config.toml
n_layer = 10
d_model = 576
n_head = 9
n_kv_head = 9
head_dim = 64
d_mlp = 1728
vocab_size = 8192
activation = "silu"
norm = "rmsnorm"
norm_place = "peri"
norm_eps = 1e-05
positions = "rope"
rope_base = 10000.0
rope_fraction = 1.0
qk_norm = false
attn_scale = 0.125
bias = "none"
tie_embeddings = true
parallel_block = false
extras = ["capped logits"]
init = "trunc"
init_std_qkv = 0.024
init_std_o = 0.024
init_std_up = 0.024
init_std_down = 0.0139
optimizer = "adamw"
lr = 0.000786
beta1 = 0.95
beta2 = 0.98
weight_decay = 0.17
lr_head = 0.0113
warmup_steps = 492
schedule = "wsd"
decay_fraction = 0.704
decay_shape = "cos"
final_lr_fraction = 0.0
batch_tokens = 131072
seq_len = 2048
doc_mask = true
train_tokens = 953900000
steps = 7278
dataset = "wikipedia_en"
Each number is 128 + 32 x the weight over its row's rms, rounded and kept within 0 to 255. Layers, rows and columns count from 0. Numbers have three digits each. The size before them is the row's rms in percent of the matrix's.

# o: layer 2 attention output (transposed), 576x576, rms 0.0359, rows 262-319, columns 504-575
# v: layer 2 attention value, 576x576, rms 0.0363, rows 263-319, columns 504-575
# q: layer 2 attention query, 576x576, rms 0.0379, rows 320-352, columns 504-575
# k: layer 2 attention key, 576x576, rms 0.0374, rows 320-351, columns 504-575
o262 104:188093108125114111118132153100139127156177123151151115105105157154121135090127159159114103176133130121138123179055122127060130147156153133112165121104116113072128100167047122120105138100136133080177122156140175145035
v263 109:159110163098120148150130123082133098084159162128113120137135119108171151164140142132081124124142133101146129102177156162177057122080151181203108196125084130067164118132144123084131131183144150108201119108110087130182
o263 108:130092146148145090183073088136104118168138065130130122071117084185061133164122097167094136158151127031149115198154053098124159099144098130157175127165121084102190129151131117117083101172139130140129142160141131112110
v264 108:160116088168138158141088114111095087076103106105156120071085168107184117133157144058123140174097098145085122118153143185090119118096160144168152096130117178094150105162114155116139065133119154129133107131109096112108
o264 103:132121139183121133210063124163117087127099159122091123176152082133148160106102123198088143114139142138150086119114147138123122134152128101129185203131133104110134171142138131132125127096153125113065099075128066126114
v265 107:089145144090082088194135159098173123080104139132130122074077103115139074127121110158213126085072159138143132163126160081141149123135069123105211084114138102102115147110148154102122129051164097154135139144138089137150
o265 108:077133188161116173168153118108154127044199128164129121134116095120181137108124121146098145085155087123153171144152176129151194107083180106140140133085165096128129115125129121111068154147151129133154114143142114100144
v266 109:199122062145155136082070094136093133140125123141105142150088112079146183127167141144112158118113109155120099164140125082090101094137090181130081171095149197094125150126096184118138181169157135096147140152153107141116
o266 106:154135104136160155169095118171135140105061104138169177064103142098160141123137170120175075166145107157084095107128125165076128157158088141122181160156112118108126189156107187120131158091115119125136148107125127164119
v267 108:072142167128094119154080070104091063126107101192112151141086136132127086159096120157126126165131104146161093113127050150120117149155074137120114079131118149109165143165114135118139111182161072120096142112118162098076
o267 107:159127099127102115146075108106093106064102127160071143175119124185155096112142112126189093158169133115085160061091147143087119137156119065114176148104108160094123147151130129168121155091162119117134123100117114114094
v268 105:137125129159096118124109137152089148140058109092159105132089109139056171151107141141096110089062197187088150101109128142108125144143064040117137083065206127152127162139137115164138107151164100131073114117063104120139
o268 100:089152166121078151081090118146117153154076183125181127113135165118106157115065085111109117164112166157109121186140117134177117106044102144165048163121106142128125093141132160114089155153152128173100105195126176123160
v269 107:141121111125180082105135092165167119143093130143138099153152131161075190155162109128130177123144189115159076170111176136099142111109143128155127133144180094149173146145138161155149117162191089138123142168121137140128
o269 105:115148161123119143059088082200105102135139096084137098080140163146148122152141130140119106204115190111100130086055145150117168121109116117104206105161165127149162130106087169080120125090167134144143130147160136091114
v270 114:156118099077069115081142043145153119106148093078052099068056071145142161135100162159104136114161070058079166126146150115164115083150198150087139102168215120152144083077134136133090139127122093153098131164150171177083
o270 112:191169158091144113114156105082141138104103140095125107029080169127149150129118128094082177147147189079127115174103122125112092145127117177089140204123158115101099135139185140124093101124134125152170146113090102102070
v271 109:118113138166105132036108165061190139139097176087108055065106150072125145087130209151112110074030107114156132148171138134181103121169115182111164067063188117137111085066121114157122149134110114221138128084178132087122
o271 107:109101138135114145066093092092112126113141133173164131065150085099108083138146179144099140157103158070107163178147123146159090092105166124114068197112173134098151138169120077118202143164127152147128097122120153112110
v272 114:095148143099135106070128112118127176107137197101092111087197192108082068131142136159147108169113112113122093104102160084082125128170154168123166117095122093097101116160124115081127108110131064139154117091096192180113
o272 104:179132183113120083147153115193086113139160121144139146106107161109139142110079141099130103133130110144140103190076126139141192088081198056186172110125103138170155122132113167091081119101130094167190133149102159111115
v273 115:124117135185127130099113177082104129176139134114124070123119130124122102164176142153081122158056206109174145094161118134139128119165183081062086161109147115147132171136121136104211117164080130157131102094099152179117
o273 106:111190158150129145164184113133104121128123092165177114068121137103106070146072162108137168115081157137136114216186082129185161144118143138141042115110051103105176111114145160073136150116103132181182185146126131150057
v274 114:170108160119107164135132138115196148078165192158139163157107122130219108110168067160121140141166109116104092128116117153072096157110134113090078124153123085163156122153118127171115118227139147145151116095157079157139
o274 111:106112154175123122121169116181133102139105086146071142071120145109130112163199109107165127117124092081179094140063122184126140071119129157137155128168129101148164056111165154118177131106135173155162174165174063052147
v275 110:130057135122095189153105168059042091150086119170144130137113084110153148108167118161124146145113117124159128102117161097134118140123090135082116100142162202077129136135112109090145154113099067115135125139114069154088
o275 113:150121126095088147172156105097126148125167120173181131080074136156164143182107131135106119168136154105148090137139122144140164208101073130166133193092132133073135166088158177092118086120073186097138200090117113093068
v276 113:054095103138108155099135111165141171170119106217056148061160121115192127122134130090180140133107091077159121156150110171113157120120188117119168132098179095142162136172113069088172163111091147130077121127167137078067
o276 102:135123135110174208131116114217179146079162094120131109079143202073181092131108091122165107080116098170173155150094150146132145133105130082148181198137104094182088123196086106184099115171119126173165130150161091188101
v277 112:158136164092121146148134139118090134111218156124171150175142148154135102132078084225088098181110141151070139136105182104174146137126183158116125113172141123137079130098103175130162145119136102095098143160122118146127
o277 104:148121084149138080125106126116109127141152152103093110074125125143168121141149137139114134083164041106107130144168122104156216135109202120108097117132115126127202161084080153131155100131122119151111092125116102181149
v278 114:124122174127133097138172055118109206049134120104145114071150162136071153157119146121117147067111193104136164174110131129127134135113121138069078095118147121136132201115111139124083056164123165079143155101151162082151
o278 115:089105124142173157102157121182155065174089073091099105173125156136113075164100143149097120090112127121167109139124115115166096181211061227101150130145190151198107120119099146171152106114205090144157103114139168112121
v279 106:143150109100096179109118202179107142127140144149149143109063067136149136135148127101147095173135164217090159170099139130129184120062119085115104149121186099113147121183157162135219139117153128141167076189102121145139
o279 104:091122180103069152131177119112124063134185151140131089168112159068171161125168171125130186101101116168063117114082143108161154132105146163155092159145145154032151112132152142115105112103133121104155113124124111143172
v280 110:161162112152180096131150129143125135145154187122100132090166092240202137125167149146164105061161172111102116109146072105126157105154155136134083085161149153096101190127108140084154035128172122181097146072062082078163
o280 110:147117100140116093123097116087176084165131123130063123107154161112175128068151176124129130090069127118136146094180080152108172112125093123106114093132113098078122119081147104141178157203112162173117154128175127104134
v281 107:108110159155146092180093122146112149124165110171182174092122148137120185164108133150101134157120165083172101084093103129152134145131168092088205117154115158109121173117130100090114104136154082113154120142142098157118
o281 101:162139128146114169112137111188161166129178105160142112123122147179156075097069097154069123139128181062233088146139094147104199137146201132104160139066051130117177107143130161100054110056135181150134109184087087107110
v282 111:099104160114114115085158191061143143166158087108224085144155100141062116144141097132124126151094167070125166133140165142112119162135107124119127057106149107173194165152107145100111107156118141162145133111130125164174
o282 105:139095164082144105150125196175118132130166131169123133132118163117135072160144132178090119125105120084108161157192139178087062071114170125089126137113115121054148097116122099058121107163150187103130127143149163111121
v283 109:153154109156116081123142117131130133112143101139125072111174134098104158092110194166143213136174162046088097103123158116137106138126132106140085126128174134172157094113162095119092157114091174144168142094110093118105
o283 104:194122130174117096055162131120101146125171088151120147122135124106118125142128155133118092196156171145102215109105131146055093204116180139109175098125118119088070076159106091144148088145076130077093091135121109060111
v284 111:169069181118159090153134103207129088158131128142144097132185086119131084176084158178131144118123144116115097187098136122159150150133082137124088180151191179095128152168128158130107111147140153081135156127107157103062
o284 105:166077120094123130108165127117135129114145124184095174120135172085120138127109075130141130120168145094131072169145117136130114136115068133119148114158129149125136058118112179154112122151065089106169107081114164166117
v285 109:102131118153120163117119137103115152112122128088117129127105156182136170131104146122161130088138134112151175149184136095129132123168106124121154138116183114149180152087131095101119142102121176070112134126203118175111
o285 105:150159111113154136145113139062126123148161095153114124141094136104126172113081153123164074134093170114131119038134128111136092069131061113134055183135170152122133134133089150170145208123122119133099159158174194157146
v286 106:138151152115068061099113176139097117103145114191139161086064117105143149134154117106129169141095057123137072126165133079134105132145128115084149163116129160136087126120090115132159116110155125090120133109200196118115
o286 103:075207149089124116147112113118142153159067144150111139086156122122166148041159147137168118082121139105126149174170213124110139138124093115087130101108103105075158086162150149126159146107161127141144191076149161108116
v287 111:140137152081104162110110145156151179148096122117124203200172143154150123138142124085149143172118145078145120138161142172114147127123089104183138110157116111133212050095151161108092093140125115128097160139203102168161
o287 109:101139071099128090148127164176161157144142068103115107155162110156130155086114094143140098171114134122048098094104098127163131125106096112165147132120081109160177126119147181154133182116134148128100129153109124154120
v288 114:117210130068137103098170078127130099122107123132122134082108140149138150111127164137133168131183138164147131138114125083152224116110164127103106113104158079109134146115146107147083181142104156085135117041097156094088
o288 104:125102101114163114104170107159113127172050139094117162138094144209123161143167149154190138138146127111077117089106176062137131145152101166121171103149113212137108147140216131155112102119107114092159142114107113122137
v289 105:155152137092101090150131150162149098118122145188103129125054125159157186130100096172138129130077099171164075111125127128127164153168087113117094043174150112141122128147140134142115155145192159140131141100169014119136
o289 102:168126103164115165130146109172164102133162175117130106102090130185166152117151130082133113188154147049162169092071118199127164109178082095152174121161093162098102102145082135087129200145139112156169148103112088091107
v290 104:067119125111160146118129103144095078205149091150124180109152081158115141115111123139189139148100198084109088164116101046192146102107104119121121137170161166162096121099107092176107172135177102170150129179166083141103
o290 102:133099137107106129109098093069158068113117141144123097159150172099188127110113120146140108204126150134154133054118139199094143216132154164138114176121112081072129142147114129103133108119145126148158093146112131180104
v291 111:119121132160132087157134191111076148164115141090169126106138143174133099141146100189169088167061128166080114130069117097142099094173180175211065147135041108101106154124169170156148100169114121135134157107144102119098
o291 097:116133088125150139140139092128051196141154149144113105100121118101095129104131112088131118157128121097159174144140084138235185091111123100194153093180114166114186160084098132091079189160067161125107130123147165157117
v292 113:167145124162127103135210134113171172129161156114132101119157109151155098140157100164140142131089136118121067104089197104140142161159118130079083086087142096155138170127127107127171087147111118125166127157157111176150
o292 103:105188123144154041192179134142103119162153104137167135123099122125095104097158122180095180141108132138151066108084080130173166096119105128172089109046095069137108058135105127070175126171071135123147156090163113135157
v293 110:150150160085095179108128181097155037133199163119141169169130111117157129134178054111117114116133124140152089145146152104060125113073127125189130089160077174112150125089121116104147125139136122086221147147145172108138
o293 106:120126143116121145133171064145094121131110087113080126139100108124127149126175098104164041102184126126118148104096126100078164111148127125111134141180174178122140195128152137112162144114109124104165096131113136094159
v294 106:146159123181120133093147142101130109116112130095122129183117161163107106164192105129122105182178124111097133111156114101153137142135168157093125112112174126099120102165128112109234129138109107189124122097173145169100
o294 103:115123176130117096102141156118088128097175195116124127131092115111073112130121145097156163101128127110130091131145157103152142081095097096104103113157104098047166163143138123115142132111117091157132114090087069163094
v295 115:136087112144143136129174090126167152182115171093135142107128155108181155109149170163182081199084101171159051115119101168182145095117124167095065126088103170128158077149143126115148112157149115112150124103113104143117
o295 111:132126103091110091149162104182137127144122143115170124105098172116126163070115094142131147169181100156179120186207111117105081148115122140189118159068096152138113132182146170088120136154133118107127141182135065163147
v296 106:153125139189104190192108145087089126141137122106134104122171095151139167143150161123080105172139171141134147035151115123127106175107089151125089052095193124113128110168130120131133178109132074142108108145101137132140
o296 105:172131135099110102127163100099118119150103163049146147094156148141111146143137141121118027096146104165121158154169169130079117219080088160167085079076085056095040142128172123142084137072137118081126059103110099127157
v297 109:125068121106143105132116082187131178150069161068113113095094190150156102149175125111145129033197045075152187151138180122127155141160157122124149155159140170113121141158098124127108057127102147113097134143180122171161
o297 107:092147112130162136160150123175109155088112086150154106103159134083136054170152104096163103058153183103124070095114135122150112146093110070124133183081090189182182109147110151140138149131089155118120160100136117115161
v298 120:138140072066078106180119138137150077135155132092168092089103169137153163113125130134172168150144077142110155094157217107090076181163163130125180134123144120148126065104156126106128096121131083149155137134105130118085
o298 107:114167108111171131132174155141106096145115113084120134109162142128117135162080132068111088139112121098092203081130131120153101146108113090123145088126130108129081093138070137068166181149127133119130090105162112136102
v299 112:124208141153118092056121131115139137076115163109130039162079102088123124096152208170109106135082120148137169085158090109125153166229089097092109135104119116176155173119081044154092169120054153168143113102177141150143
o299 106:114158159179133112133085095119137178105154110135137174129127159116151104160156193117095146119123146157080198162157119076090116096097172150121100121109157107108109108103136128166127151165122121112111134147139172134077
v300 115:150113130133151134174073156099103122119154116140148103125061102144095092151119134088091124110161183162169116076182096142136156110127084103124121166084124112144139161154136123138102192103158123119112134109156109067121
o300 110:165085074092103188144101136134145126154136125142147063201109140165116115237076130122129119166151094137154054115164093147130127152099128154138093143064115097139089162114145106135128137083141153147141136149074139084080
v301 111:130164093106101112147195090120128125096132110072156046118096146112133125107128095024155098118147181157154144157103151117104141142175073076118150164143122121088153212114144117156140161122122093167101137069119060126182
o301 104:166111210156129106158130162178080091103109129135160063150138085091119133134095199115145128091147110159077195064133101119175119126168113040157112132116134114172112088131148113118169139116175089157143215120085098141099
v302 112:125106108129179082154057107082121124112153097088175109147102082108144129110117116143162123142099188171152139137100138166134104073188156116097157197101152087139141189142182120174140108173145100101165107121149104171097
o302 108:119171107168096118134152094076180128140113072153119108152062122136125146134169191087109154154102138139156125084180153126150131110074186123161155124147118117148162110120143129083084126110142159174118131127166121098122
v303 112:177112174146127153142073121119119175140140063112139132077164150138162116091140101094133110076117124150106147120119145105081195132166160200092120141094085139120146186176132098156137140145147130118115125102118142110107
o303 113:171153120155173140105063124136146152137092105130151148138186112101159075159142170103135087038133093155108164094151103066149121127117115130121145161070122169196184132136112114142148105154107160105085171140183151094157
v304 109:139114196113138176095167108101121133100121146103137147111092156119207144090127097160125076115101131180173115107133130112131137150140152133126128154092176122118182145062122135150082090179183101024063132144227137142193
o304 108:138113102131097141120151121094111202115075091095178161081139135078136186132167061118092171117194112105162118143138133120165132097121095173175119087051144174173190107115105156121120158085057138129150115132132154161137
v305 107:149083101113146158193117176100132114101069190168134100156118145078108162141093185108148155099176158161150114106155077133128085138163066171150093114128086165065123094198102121129107160098152046145172127091073169098153
o305 098:078079118119095113125130111134092125136125175120143128043113135125141174159163095133097144207165132130112154100139106137138083130114102087115072142180103139093095157120125115072114148130116097190101141100071159161095
v306 112:115153162136106183130192230086124050076054097165113100096125130122178067118102154123168168128106108067101139154126099082099106141131143133125135154151134169092130123099111124162111110082100118104120103118151134156145
o306 104:119119109100135138207134112083160141129105092156120163119137116094104166128151159125089109109132126069138055190135143069134133128181082123089101133138130118109122127122135098125054163160158110117088171106054135142059
v307 108:153132089151111138132111138205095118168106116109185155147147128138141212119079113089128153151207140139159176152120158175124114128112157076098144098136166111138158074135117152152071157122151135184110107110105120164101
o307 100:137129167181157113148122152186102128117073180114167123162145111091142103167080122169135122112143143163074180116164169077086072130089194127098163108110189158122125109066155111167168152079150124118125129125092115126167
v308 107:204141172097158087153178140148097101090155141127129166091153147169139166143072101152100166189082128173111160105094138101190158112077099179167133112115099187115083199074140121132134152151161113105120149199105091115122
o308 102:085127089122070071142138099150108147174130138111172141136096076126112160086094131098139076111169174088105186093165111103117147172147067136126173151090092100120178222117111139198130156084129120125106103171105093140069
v309 107:123150150162119069121142160087104096124166101123127115084112087163163085120059078137141171069074168131097073119114201140182117078156159081074131115077126088192105187140143153115085142130089210151116122182143100132115
o309 108:138125090171085105135161101095165138097184082125128189121087135147129120127148178127123097092151136097179156193086134164179145101157115125133123111130130072132165138136128131117075126094114141148113118106154104120133
v310 112:104114148119146147182161180093149120151166092123095161170147150109148132136100186127120128102074183177165140181160110084124062130102089137114161120104155104126105203165109150123100178077123163155150097165134135149163
o310 096:188106112145115116083136157160152160154164060197086133105176168148150136195086137173112118149095139195106096151079168190118097151130128135136125111116109086099104098120058107089142108078128114119169124128098114130134
v311 113:070129111075157119102166131158098153159100129104106157145173150087108112122106097119126139123119132099080139178115142103147137168144173156114112100140145155107056108118111164158142151118106136110150146105173110147045
o311 106:195133110151166148111138119059100115135129170090135128118129119102124135125130082126160093140164140090142134132107173110073157122126124081183117168130075118161078075124104122136139112146114089129115126140143173126109
v312 113:194125114154116084097120155107155132109140101120121106088149118124095131177134064180197096115127201118121102115107181191124132116173157162143167070123148146158105129123144110149069117131201093110136139128097130162110
o312 103:125075143118118140127144221129166162172107147159155125074112119108116112164122104130140127174135148102154163143181094181188134143153136122128104089164145133089127090108048157079076138125168130145142121112109185143121
v313 116:148125144155135201100136211071096155143173163095135115125145081232162135071138120119150155172150172125141161128153162116100112158138123109125088135132107159149132181105124139134122139099190118101114127136088123078151
o313 112:120050151112132152197124132189105128128173094085193122160134165110163093122163167103061074107119098117121119102158114179115108121088164092131096095131084128124131195138105107131084162180105197123110172138104108147139
v314 106:121147127103185071155180220136177097146143103087208157091165174144165153081081107188136095125102146121140078167137145112138178090142143094123099134125100141152114115113120124156144158068122163069157136175163120071116
o314 101:176141107107096105159154122110189186155133138174146128129082166169132127085094122137063123067201167076146135102189129144175107158112063085130123139123147131151212177091065148104170153103106127098099093105165116066123
v315 116:103127143154144105139116100147079169148065125100149112128137196148180152088115140098102138134086131113099149113167182146203159146144112115137149180199089107128160126162120153133088105128084135146043122139121136151144
o315 107:115114131066129106179115108193148140132090090092143136102152164144198163144084160173134147029070127137085113122136137099154125121093097104099107150112103119137108146144218157164085113104151130120133137186101110167083
v316 113:110099084122139128129120083115133125111169102128186067159148093183133160075109179115118144156074174105134131119115103152135179039098101156191140149155176144083129185147166163148150108140112140144137138124158066164138
o316 112:172141073141123113114047129080114163161144100179149125185141187140141148079126126113138146179071149126143135107172141112115146097067120159141090133118108188062145152143128164088093166095083126153121125087106132123100
v317 111:094062117062107121133138126194076162115075122129160192175129170179099140153111160155139219123171110077160163192161117159117113183140155074111126099095130091117065119172125137116120076118020167198147128150135187112172
o317 098:087118063138148144146123150123127108163138147136109176082151151115154093127137100135139137099094106107074089165037104128137155091122098093089141116092170097178114140154074095140155129174130203115104097114123111128161
v318 107:157168114142159144106102187169094140108124137122178113189118197072068111149135173130160135099108128126127109134115108151114099164166111140189117152117066144157099143148155166126065119117084114119184106085091165154147
o318 104:146156077087148124158065155168064070107075226139115121142082159157120125136106168094126108122131101113133146140151119150117107094116125069161129124131098127129071113086126163121093152115139109169127128140113141163109
v319 106:107131118096130153089078156045133125171084120135145140112103184074088194073119145086124143163173137113122173129168184114105141098199121156111126121145141098149151119220149125171198198133064111198132133137152115197130
o319 103:140123135142113119082087109118106143130121171148134143044148177164122158152112208055155109127076108113098150080107154134181124138050095112088108186101148111098145194137137097124127111178167128114166120101141146173162
q320 091:116152119110135089161216087156180126162092128177111144117148203111105143132118081125135144143139119150116131068122138142130212094157137109175119056089146164220151139089099119073111189107078097128128093101144121106151
k320 086:091147168118161135110076131126092107119106147131127145133119107145146144130160137113091092164159168103138128150121079118144139176099126131140147117153097129085115108181095149070150095156137195096103158139089156170100
q321 082:085123132121098163124117113104109102080101172139056131200134153128141104164134128078151101058109108110161132202104090167108115176119148110067182182149158131090135092180087175124123086134105090120127189158124141148136
k321 077:141196179157148076152181124157109076073105167111143109129160154119139149117103067194139127139132119122086107189100151116079134108164105087109104125164100145136134160104064170123142109146136156140136187185116077089170
q322 087:189133137099130146136126153130140115133127164129156129115101066143101106157133131146148116113138125159068103137137108095141114136089128192169149092157115162081107115087179073141120108082132118095092058142115152094088
k322 081:157111111170088114153155142125185155171150062106121132132136091149159105088106145138155133129083148099162104098174134194135109046155066085141126126118148158181119168182194103107143140164103095191161089129095096142136
q323 094:120146075164113124172184090138140103172141140163163134080116115147130148107162081123108125134079122135149166090138138160183184139064181077111108077146098101169171129106218149086111152157141117119153091111111102097135
k323 079:115164140110125148050061115127178100178148129155133129121112159110155121139131115082153099155152143105110118097175093149122173133090150139158186123067151114090131162161180094066129150090074115142137083104149143124052
q324 088:139114094103130162172139075118104146129155106158084186067158162122138124073119088151116176151098135113156117113135148155166191100129109134137133161125098136150160164062146145123074092142110095069082106178155156064121
k324 107:125117135135162106109099139114176104140147141141098145152168106166110128126112134146133055133131205173083135139159109151090123083051180143179128144153128120104154077145180109067170152111175178110094126118137169197074
q325 085:197118103100094108135141139146111137092159137146143110046051128114109128159180137142108124153138084177096170157134122129170110124072177187156125110123128130099117151112106165115148122176099109153128065119067146154065
k325 076:106135045124156187163057127081117135157081112157115139168111155133126168087126080072141124149148132099102109141169101147108110078096130105113155093098162109178130108179217097097144158130095120139141102096123079135151
q326 089:179144172121111187145091098158143160125141155124121110189153177147065177139095182127136145170097136071149094186137075199081146135164058122137134146094157106135087143134175109197098141164102119162119158091172107139133
k326 102:115122123185121072097147120138128144115107139134148156123112135155112096108191130159108156117061143153103120095118144086162125051170130182094132116162147124144127135117080138120137099115156123168169085076183135162090
q327 092:086149145142158150094103111120117109112145121141096181174095133149081132164120153058119133127165112056145103153081076084150160191152104088124141164118129087095132166194071112127161127153156128117148176127101134178128
k327 078:131163082165102130122117149160107130112137115116115108121130124093148133122110072149132143127114074126132148144092180114079102177141175131074117171114134106131132157096054149153154142113169098128093158128145128117119
q328 089:157105158125116105118113124173127109133155087109131090169062116170101080131168100126128066054101043171157156136181121128147078127108126157169154140153056068159180118128087135151151159149127171112172109158078098052168
k328 101:078123134142121171132154169168203141105165194132116148159107148169133167124084156126128143154161159102113092194124083128115139133164118074048056145097188140159072141087141123119075166117138108117116151130166141118097
q329 093:141184219104113082079168214121175118145155145081067119105139160144114181156028103118141133090162091070164140109113132089124133110158107115164184151159055097112097093137119117149087124103174120091181151172147117126163
k329 105:096119121124185104139063104128092125142144158176142157149118091130165073167183136096120132139139167145153101202126124138152105129132142156190104129123166166199208160125118155133125122100100178124096115161119136150045
q330 088:157164102056137123071119155099108114142088167070068092150149070153141122175135183109120131138094157103137118143115076130134195175139097115145116158141109124092087106166087135083148134142117130164104098186137133155081
k330 077:123099103142109124162152090128118154073133173127112190188148127096124098130141077155101161109183106159098133148092122127111102121124177141145113115119189142162133155103070159112162130097136135119112189099139148118117
q331 103:107177156147130158117113086149073153141105135122135104122119071158112125107099091148077130134113198152156100161114143130161175144117115088092109097136154153121154123065098151156138108123135157128111146076158067159067
k331 090:114122052083078078101145169115124108094139104099101155130137174102179130164131059126088123131151123129180124088084085099109158171168131169113129201068103151167113090158112103136126189129131117112111158078095119098154
q332 085:107126147086171125103094163179102117124110157097094120148173187176083151179102167112130155129152174170117087142098126143175080173119151107176087136187147138152054180148083095139110166103113144171153152143086151139101
k332 094:097099088159147112093126124151111121135103152168093151129109123098155158155122159123101118147150074119101131174094133142099129142130114176109134133164177129092088124071042152161137058119111157123050172136139117121185
q333 103:116094087174074132118125092113168154158128119115142158115199039171128133093147103152138132121158181119130158145123172114099115145148099087066148078123126060105151163129112115123120112160168088184130151104117100166137
k333 100:126157151119133152098107101053126081128118163174117098125137149092151099135080157104125101103119105160073125122102160127153125148104131126128098088120147122094185116179174092127219108109149126105175139163127119113161
q334 103:157115108140100093104127092147121134120105175094098124085076135173161143095084137112181149083148104164108117160127103083107129142128134139143139104094094145103048096114105145166086122124057196080149128168047119089177
k334 107:121179127109158104123180178165126171132112156105137124159143156071109126138141140139176106123087140098127121066098124149133146106086087157186116174204153130124193104105212120135109135173103076170172098073144143131131
q335 099:113148135132132125108119132213134122123078088123095073111148073069172090181130187103153139123169104129159129182086148173116098058143167139134103131107145085113185160182142098074140068105117129120142121116089134112123
k335 088:110164064118105110121139192083144157124166117137123103117083161129125159156142091160131168099126153122128158104138087069086181163179120075161048185107130157131048116116083097164091208183081079106145133113154156104146
q336 103:164166185123169104112157101159124161142184119177066142151138122125091141100087054163131192135124166138108170128169200059121127121105153138155143138158099133175149149137150120167152144182131130137134091128143151084084
k336 082:130115144120111100197160149110072092128099133102212175169125103164143177134099079148195112077136124091131112100080127105114152163164123129116157085151137128143076154132177156111129096105134185102169171128108140127060
q337 107:109091088180083113148126092161149107187119079144131129063139149094072148140113149076133193139113106111128140097189088206153117105110177119124115074151134097149117155156120089093159123206158100171177135137136138104129
k337 069:159209128136188061125091181132130133134130139144141130108126122149139113128095108121151164143090095131125116119178170110154094113072068160124163116130095084124119078142178102114104112151113115122184092128139071115150
q338 103:132126116126134152145163171136120176124126078099118113100144048107103122085099135120099092180098141122127075132166149093138155139121139120130143138129117163176169111124148128139167115133167055110095075062171111118086
k338 100:095188060130122125105164145132095110098093076093114103150120072151111117197127096111086192105133121144127138115106072123090129125118121106104096134089159118084080129110131151060123094124061079105085118189058126173144
q339 105:100180092144123128103133145179101119176082095086160067159126118186137092180116131084137131118098163095126104126086126090125129129129151089088130131136160164129163087104105172128164104161117118114076101195126134161160
k339 062:163079167121131119113185098159166082038135110171167130095061170083165083141121146123140096164155088122125175139163154126148164125112133098124121137138116139129122176167092072110172176119090104163148162115160167076142
q340 102:138107183134156110129099189145204189134096154107105111076094150152078066152128130132160090102111155095127140151148182157076076115157128165148108143091086118171184142095083129146119191076155126109141111141180183080216
k340 102:156079095156170161128153229118070127136190159160128132139078114166163120111193175130156141145173126133110095128165103090120123163124133081153167144111167159139101082101141144099182095153130143143121094136103126113131
q341 099:028125129098084140092141071142104152156094151120114092157122152127119118165182159118121117118151119088048208154092155111132093119142132141138126180119113113128182142153174129086121138116138070153087135130070166140145
k341 101:083087131140185097096130143145115112145088106146150121187137122124144175106116089120099187113122116146173144125112141104064157146147177085100142179197163034113096163129109138105150108124129174082116123192175176135124
q342 093:199146148110182073127083111087067183136105131156165083103122110099138155192194119085129135154119189105121148090159142147154143119089146120160070091060074146099163163074123112083166201113123109132127088111167101177151
k342 133:080144143137180127110161194092101112094141202095080067131126135130124157170151096122160122109168107133150076153087084089112125180158168115124139144165115095149143133156084155177140128142125152099086170139100126124147
q343 069:111155135126146142128190139158150144149112079165174169114057121137149111065168085116142189165145113144115097100157163096156138129172182124121130118131179163070108065125140088147082132181169177133051103117159140137128
k343 205:099136129126145125094143131135129118075098177117103127121147136128139137173136139132095134106147123110137165171052132129105131164141141151099130151161128133148115105129032178128138107111121163156120216134109122129143
q344 103:160130107128119133120153124068030142168155090116134095158166083107115058059135192176142113166127131084139135100111135104105141141109111183183121225160112141134168147129105165118152138093115126098120147076094156145147
k344 105:149145170123080131221135101220150205125144145144098127066147066142151169086125120110112174090096115173089124103167130089098111059099135129124107085078125057155131067144115129148112111141114103145102148154174159107089
q345 106:164155126108160168130140169119171173061111145141125141156112127134137093197146192154149119173114101109065145124109111136117110153166131146146101093116141133175070148140111114200066107136124156116126087138102078133130
k345 111:111193123136073144154113097145135158111123194081124149151105077124144140166112086141158169101103150091164149114129132129113105125151132131126078179167189102118145124104095158161163154123106103118154195125152146159100
q346 097:089148108110098139046114098113077145111136105111115116067117109135140083116123098148040087068125172141097125134111083131117133105091126120118105109086098109196101179076146122104106131143122114148117117159088134101144
k346 134:099127128169093166108149151131129124074132157090095133161160187123122141205143113129136134133158163154141141124054112097107182183160121117127122167178127169137118136157045175148129111158122141111089175163119133106166
q347 105:117187087114157132115149089143146092143177182152170157121157140117125121148118125141091148088093108073110173132143113094147145150179104113077145134146126165141117095126156102130132138089104085135171133160153154099142
k347 107:168140190145147141136132158099188128150122140070082154156156113080124128141130175107151093098099127117153120122033167190167097096118125196138113159111146114087136172134079131123105125132133071089149166081126125156093
q348 105:195090102163159129214110057148149179127137132107109185130102109176152135119146093155130148128142145116171126096182105122096168189121102058071127184137127094142097090133098128109145111156170131132118110151160140151087
k348 098:086135106111081125122087152170183126132131096115189049119119107149134077114141149116144117155099158169099129044187170136093111136090147103129083150049137084131164113098189114093084127108134138104142083083152117122118
q349 110:080114112092075141072132091140154137109100182096083146162172122142084186106132177108127130147126159091130187097164162153105126112188120122087185135100194109136132114152127134104078122140151113130129129145137118086153
k349 111:186161110191120126101092191097158174145186132117159124070099118170141114137106108168107144146084199171107110185123099168180108120141104098180101123053155138172090104129198092149093130064147113090146093168115100128102
q350 103:133154186130136125168190147098095149099090089116091149089116164125152154117118167078113150125131121164139172117149101105193180131158102167134093100113063113160115090082097114085153150205103153151091088146166080167139
k350 099:136147076186074075090107116145113108095092123115088091146127115076134114168095122161115083095138168117117069146118140140141084139158211128166146090115211082080123164107092118175092102125141139200155140147122131126138
q351 106:158120123184113138125083151110154141132121101160108095111140123166168125106162064142176168143116161109097133164108179170129060105141161154105153054170132108159118154137127134121083100103126119153125170106168129168107
k351 104:090117140132132152097159131125098113111127165122118096123145097158184147172072185142136123109165135120135112136078106087110116128099113171105105109199157122079126089131078116113152096134097159125141163108114163115131
q352 104:179129148138116105148137126142166143186129085127148138089144142144125150110111119149113138164082139197096080099163155095128129115163146189176112090090133123179145135090179083139120154121123066122155108137158075106168